python train.py --num_hidden_layers=8 --hidden_size=192 --num_attention_heads=3 --num_key_value_heads=3 --head_dim=64 --intermediate_size=768 --vocab_size=8192 --hidden_act="gelu" --norm="layernorm" --norm_place="pre" --norm_eps=1e-06 --positions="rope" --rope_theta=10000.0 --rope_fraction=0.25 --qk_norm=false --attn_scale=0.125 --bias="all" --tie_word_embeddings=false --parallel_block=true --init="normal" --init_std_qkv=0.0364 --init_std_o=0.0452 --init_std_up=0.0521 --init_std_down=0.0521 --optimizer="soap_variant" --learning_rate=0.00848 --weight_decay=0.0 --lr_head=0.014 --max_grad_norm=2.0 --warmup_steps=200 --schedule="wsd" --decay_fraction=1.0 --decay_shape="square" --final_lr_fraction=0.0 --batch_tokens=65536 --max_seq_len=384 --doc_mask=true --train_tokens=267800000 --max_steps=4087 --dataset="wikipedia_en"
Each number is 128 + 24 x the weight over the matrix's rms, rounded and kept within 0 to 255. Layers, rows and columns count from 0.

# layer 3 MLP up, 768x192, rms 0.0521, rows 497-521, columns 0-63
[[136 136 149 135 160 136 147  87 130 104 142 122 141 146 194 143 149 123 147  90 146 109  81 104 112 122 136 139 116 122 123 131 124 155  93 175 149 128 152 132 135 118 132 100 117 122 156 147 103 135 105 145 102 133  98 110 140 125  82 110 127 135 152 145]
 [135 155 135 131 107 118 142 125  80 133 110 193 145  81 161 118 148 111  94 167 123 112 137 104 119 150 133 136 144 123 152 137 124  89 130 147 165 146 146 122 102 118 101 101 104 152 116 118 106 112 152 117 106 150 111 155 119 107 136 107 129 126 118 138]
 [132 169  98 116 122 122 151 172 144 130 128  89 145  91 148 112 132  96 149 126 140 131 122 116  92 148 168 109 131 129 108 130 132 158 155 117 150 132 121 138 167 183 102 117 170 137 140 136 143 144 163 144 130 137 153 147  78 157 138 112 141 110 113 163]
 [121 160 184 118 138 121 119 134 127 100 148 155 135 134 141 181 112 126 137  85 128 161  99 128 110 102 113 170  98 125 155 118 179 127 128 135 141 172  80 126 128 162 120 121 102 115 130 126 116  90 117 148 166 147 121 144 112 108 121 144 140 130 151 130]
 [139 125  81 134 129  90 131 131 140 107 111  90  96 101 124 151 122  99 122 155 117 154 144 109 126 137 122 160 179 164 156 131 139 131  77  60 172 157 130  88 105 116 173 133 115 102 126 159 130  94 100 122 172 116 123 119 103 131 192 141 117 128 145 141]
 [138 148 118 112 125 115 126 127 165 173 153 130 103 131 160 166 157 157 134 141 109 134 114 127 152 117 105  95 142 143 139 134 124 116 105 145 105 108 117 147 101 163 116 130 120 117 104  89 117 148 106 145 131 161 160 149 120 122 118 135  92 110 140 120]
 [161 131 119 146 109 117 156 144 140 141 108 120 127  90 117 126 124 137 125 128 131 142 137  85 114 126 121 119 112 129 134 139 126 167 124 139 148 121 148 113 121 169 166 119 104 109 100 131 145 132  95 134 110 140 166 148 119 107 157 113  80 109 173 116]
 [156  99  95 163 139 131 142  62 144 186 100 133 138 153 134 146 127 150 130  99 148 145 119 142 116 166 135 108 148 109 111 146 137 108 141 103 117 160 130 141 122 162 106 129 102 106 131 148 143 125  96 129 139 135  94 138 159  91 122 118 118 136 192 164]
 [161 144  89  96 137 141 141 139 156 141 137 121 148 148 118 156 105 148 118 101 121 101 119 130  74 135  93 144 150 148 152 175 110 124 127 127 141 172 134 111 127 115 114 111 140 125 124 149 125 122 109 105 133 143  92 105 148 160 111 130 119 164 113 152]
 [ 92 162 134 105  78 160 115 110 120  96 137 128 142 124 133 144 128 107 141 157 120  98  90  93 122 149 179 146  98 122 153 114 159 131 159 142 145 151 129 117 108 133 138 112 151 127 130 115 148 143 127 144 125 127 120 144 125 126 124  39  57 124 146 139]
 [142 116 119 133 111 112 135 109 163 134 122 136 143 128 123 146 126  99 122 166 138 113  87 159 138 168 133 142 118 168  91 160 126 112 121  94 132 102  91 119 114 121 148 109 116  91 142 159 133 135 122 175 177 135 123 141 139 144 113 125 137 145  97 135]
 [120 120 117 150 132 126 137 105 116 183 134 141 135 138 198 155 203  95 120 149 100 127  82 113 111  56 144 149 126 131 152 150 153 127  93 151 122 142 135 152 138 101 118 138 114 164 131 161 135 167 109 158 138 158 150 133 141 140 115 113 161 132 126 142]
 [156  96 123  91 129 120  82 114 114 145 131 119 119 132 125 132 154  96 132 144 105  92 124 105 143 180 117 161 154 114  97 120 108 134 144 155 115 111 102 196 132 105 139 128 114  82 136 151  88 119 148 108 154 111 168 122 154 132 171 125 144 136 148 131]
 [ 93 124  87 132 141 133 115 110  92 134 123  69 148  89 146 100 113 172 115 151 102 151  88 152 133 130 127 141 121  87  85 155  94 138 111 149 161 174 119  91 101 124 147  84 123 138 128 132 138 111 141  97  68 146 168 112 133 112 132 176  70 141 171 117]
 [166 137 112 142 102 140  87 181 134 114 131 159 133 148 138 143  79 129  78 120 141 141 125  98 174 142 143 124 126 158 126  90 140 130 141 137 164 125 123 116  82 146 153 129  92 100 113 140 156 134 125 106 126 172 157 122 110 128 130 122 129 141 146  93]
 [112 142 134 106 102 101 129  74 147 148 107  86 162 167 122  88  99 152 150 122 137 144 141 107  61 145 122 141  86  77 112  86 164 126 125 124 120 138 103 122 127 129 156 102  93 132 130  80 148 145 127  93 112 162 138  93 123 143  96 137 146 118 120 107]
 [149 109 120 105 126 144 117 147 115 124 123 133 137 119 142 156 146 141 169  95 102 150 112  97 132 143 120 102 141 108 126 140 144 146 126 132 104 125 135 146 103 120 118 140 186 103 160 149 105 161 132 106 138 168 133 121  77  97 116 146 165 131 116  92]
 [149 133 130  91  92 124 141 130 143 105 150 130  92  88 111 126 131 130 159 132  85 123 118 145 125 111  77 102 172 155 122 170 137  65 127 137 113  92 130 139 164 112 155 143 136 143 143 116 150 138 148 133 138 138 107  92 145 132 124 146 113  98 139 170]
 [124 130 127 140 137 114 151 121 141 142 134 154 152 102 124 119 105 145 156  98 129 101 151 109 148 141 153 118 133 118 134  93 110 112 135 126 123 132 111 145 131 110 143  95 139  89 131 143 114 149 144 119 120 121 139 169 112 138 156 123 159 116 132 111]
 [112 154 126 152 131 112 165 125 175 120 149 134 121 136  77 109 106 129  63 113 113 168 145 163 139 142 166 112 102  88 167 136 162 153  76  87 137 150 119 149 108 139 168 106 169 126 141 133 136 159 128  70 143 116 116 131 143  78 142 137 123 109 153 117]
 [120 132 165 110 100 126 116 101 106  47 135  95 194 126 105 144 141 119 116 158 136 140 102 141 132 163 112 121 148 108 129 150 148 127 156 140 130 121  91  93 151 131 129 136 129 134 141 120 131  67 142 149 141 128 105 112  96 110 131  98 137 108 118 174]
 [124  69 125 140 142 185 148 146  97 132 132 114 163 103 129 139 112  30 123 128 135 112 126  87 125 155 142 125 133 166 139  88 139 170 139  84 148 113  83 146 138 148 128 131 163 101 152 159  94 138 132 148 135 174 142 139 118  99 117 129 113 105 116 113]
 [132 136 167 146 115 102  98 110 117 162  91 138 142 117 108 108 128 139 130 112 104 144 105 152  96 118  96 183 113 154 131 147 135 147 149 151 147 153 122 183 108 111 144 129 120  85 109 138 172 135 150 143 147  87 134 102 127 148 159 122 131  63  96 145]
 [132 153 106 127 164 154 178 147 108 150 154 145 135  80 110 117  90 102 137 167 160 143 145 126  99 178 100 102 109 128  96 115 187  98 149 149 124 164 145 155 130  99  96  93 133 108 143 106 137 129 142 130 145 103 143 100 144 145 179  85 138 151 168 140]
 [118 151 122  91 129  91 135 163 122 114 117 114 125 117 173 127 128 124  91 129 142 146 127 108 109 174 132 152 119 127 126 181  83 142 128 151 122 131 154 146 106 108 122 152 108 143 169  99 179 122 140 122 120 109 117 163 102 139 139 146 118  92 160 132]]
# layer 3 MLP down (transposed), 768x192, rms 0.0522, rows 497-520, columns 0-63
[[ 95 106 148 125 134 150 117 146 144 118 115  97 162 141 134 107 145 136  74 136 157  84 150 147 138 138 119  89 117 101  84 129  66 122 130 117 128 137  93 111 122 128 129 139  99 162 136 148 108 106 129 121 112 139 104 127 106 103 114 115 170 128 123 122]
 [129  91 210  88 157 126  92 140 142 104 127  91 116 166 148 113 109 134 111 108 173 155 169 134 148 128 179 135 161 121 119 142 118 135 124 128 140 111 142 167 139 116 159 126 132 129 107 148 124 187 156 139 119 163 108 134  88 154 139  95 106  92 134 124]
 [125  92 143 120 129 100  86  86 122 139 140 142 122 139 141 127  87 168 128 111 134 141 127 136 110  96 165 133 141 134 157 133  94 123 131 115  95 165 125  89 182 120 166 122 120 115 132 136 140 110  84 143 148 120 132  65 145 139  93 111 105 118 107 108]
 [ 92  85 155 141 112 151 102 131 144 120 120 119 124 114 163 118  98 104 113 102 148 146  93 105 100 105 125 160 117 118 127 114 135 154 122 105 124 125 151 116 148 108 130 166  96  97 133 133  81 128 134 162  93 104 117 107 144 138 164 156 128 111 132 111]
 [108 127 126 166 123 146 159 131 141 102 144  97  91 107 134  97 118 147 140 122 132 189 161 135 184 169 106 114 123 151 161  90  66 134 133 152 110 148 170 156 107 108 137 115 164 118 180 123 119 140 122 107 108 164 108  92 145 142 154 135 120 109 135 117]
 [124 127 126 114 145 151 102 128 101 116 148 153 179 142 118 115 159 168 113  99  79 106 120 156 149 175 136 168  88 102 136 149 141 118 120 158 113 139 133 114 131 104 100 121 125 149 139 129 118 142 117 120 124 133 141 159 134 154 122 125 157 146 127  96]
 [162 158 136 134 145 113 133 115 120 115 121 147 118 121 141 130 105 145 123 114 131 152 137 170 119 122 142 145 115 154 112 121 126 157 135 130 117  71 129 109 129 104 145 138 151 112  87 142 125 124 114 156 135 131  93 128  91 140 156 165 126 152 100 132]
 [155 126 137 118 106 135 133 125 105 182 138 126 145  86 191 144 125 103 156 117 119  99  85 131 118 140 133 123 135 126 118 135  98 120 135 141 123 140 107 156 104 163 125 164 101 117 128  98 127 124 132 128 162 138 104  99 177 154 145 132 160 112 128 135]
 [101  95 146 148  91 150 111 144 122 115  81 169 146 126  83 114 127 165 148 154 165 140 118 101 119 107 113 115 118 113 140 114  95 115 135 144 138 109 113 156 110 124 148 132 118 145 108 146 119 148 160 102 151 118 138 141 130  82 136  97 140  86 121 137]
 [105 118 159 140 135 140  98 130 120 103 123 149 132 108 160 155 152 123 146 153 119 124 167 134 150 180  76 144 145 120 115 136 144 134 154 102 108 101 114 116 139 143 130 113 149 126 107 117 149  75  93 103 142 136 116 202  80 104 164 158 111 132 136 137]
 [119 167 114 127 122 151 127 141 113  99 172 116 124 130 141 105 123 160 117 110 126 138 173 107 120  99 151 134 103 120 132 104 126 112 134 128 144 154 122 163 103 125 129 148  91 142 122 116 114 115 111  72 131 102 126 115 141 121 153 144  73 141 147 113]
 [169 135 152 144 147 104 134 129 163 102  76 121 141 121 121 164 166  98 152 148 133 140  86 123 106 126  96 157 144 138 147 149 140 126 117 127 108 157  77 107  84 112 113 164 121 154 128 113 106 125 144 116 108 169 152 148 138 138 125 122 151 108 133  89]
 [122 132 132 129 104 126 127 141 151 106 127 111 110 110 114 104  98 118 141 109 165 123 106 128 121  93 135 152 133 131 133 102 156  98 132 120 101 144 147 121 142 101 115 133 105 169 149 116 124  97 108 130 113 151  91 101 120  82  99  82 134 167 119  99]
 [119  93 110 124  91 104 103 139 139 159 146 100 159 129 159  97 174 129 120 153 136 118  82  84 157 127 120 150 151  97 131  90 131 132 171 154 140 115 116 105 148  80 145 111 128 160 194 138  86 122 137  79 145 125 157 117 152 136  85 148  99 105 162 100]
 [119 135 159 114 126 145 130 113 130 138 146 111 130 177 119  95 121 143 139 109 127  91 146 149 125 114  85 114 162 111 148  83 152 128 104 137 119  97 126 121 196 142 113 109 151 133 118 130 126 121 112 125 159 140 110 103 127 162  99 177 143 165 123  99]
 [116 132  89 119 103 146 114 136  95 131 170 145  88 155 121 154 169 116 179 130 138 113 113 127 105 105 105 127 148 138 111 106 110 137 110 143 104 137 122 112 106 129 111 149 149 147 141 133 154 157 125 114 140 130  76 177 173 131 134 141 111 148 120  96]
 [110  96  94 116  69 110 138  93 121 169 163 107 138 122 138  91 153 158  98 111 137  85 132 103 152 156 178 144 119 123 161 154 124 129 154 160  63 127 143 125 160  94 129 179 144 125 148 172 116 123 157 122 125 140 127 130  85 132 143 127 108 124 130 117]
 [165 130 118  78 122 113 136  72 129 104 111 116 176 158 149 149 114  99 145 148 111 109 144 101  90 118 177 127 104 154 140 107 106 123 147 147 142 143 115 130 131 123  71 170 128 156 153 143  77 144 132 126 140 143 137  99 168 152 113 117 148 143 142  69]
 [128 103 133 131 147 152 140 157 135 135 117 119  95 111 115 150 129 122  81 142 126 165  98 125 109 127 141 138 145 119 135 134 121 111 120 177 107 132 107 153 150 104 137 110 104 138 140 144 169 122 135 130 132 118 106 152 152 143 116 140 119 186 115 145]
 [104 123 128 145 147 156 130  85 164 172 140  89  98 188 143 122 173 127 142 120 121 135 142 147 155 159 160  97 143 131 156 188 120 127 103 122 118 129 127 124 156 115  80 126 133 140 153  81 147 145 114 106  86 183 100 132 128 173 168 133  92  92 127 117]
 [114 125 126 169 154 118 131 106 121 129 110 154 115 100 148 105 151 144 137 129 188  93 110 154 144 146  94 114 136 156 101 173 132  80 172 138  96 122 157 145 113 121 116 162 118 139  88 112  96 162 157 133 149 129 133 173 134 167 118 155 119 177 151 102]
 [168 115 117 141 129 164 146 152 107 120 143 156 133 130  72  83  47 131 151  92 107 110  81 112 150 135 142  94 155  72  86 152 130 152 111 135 113 127 123 131 109 124 144 126 140 118 109  98 141 166 135 124 121 114 129 144 218 131 135 131 119 166 146 166]
 [120 115 140  66 143  94 124 140 109 119  70 158 114 149 139 122 168 143 104 171 104 131 128 116 152  85 129 114 102 135  65 126 120 122 111  88 131 100 117 155 125  94 130 125 131 117 155 137 150 137 133 108 171 159 136  87 128 121 120 184 120 137  96  81]
 [105  87 150 137  96 125 161 129 136 103  89 121 124 116 144 163 167 164 106 127 111 126 156 144 143 108 155 135 137 115 124 146  81 157 131  71 115 114 126 157 144 123 104  76  77 123 156  85  62 141 120 130 121 150 132 121 111 107 104 125 123 152 161 141]]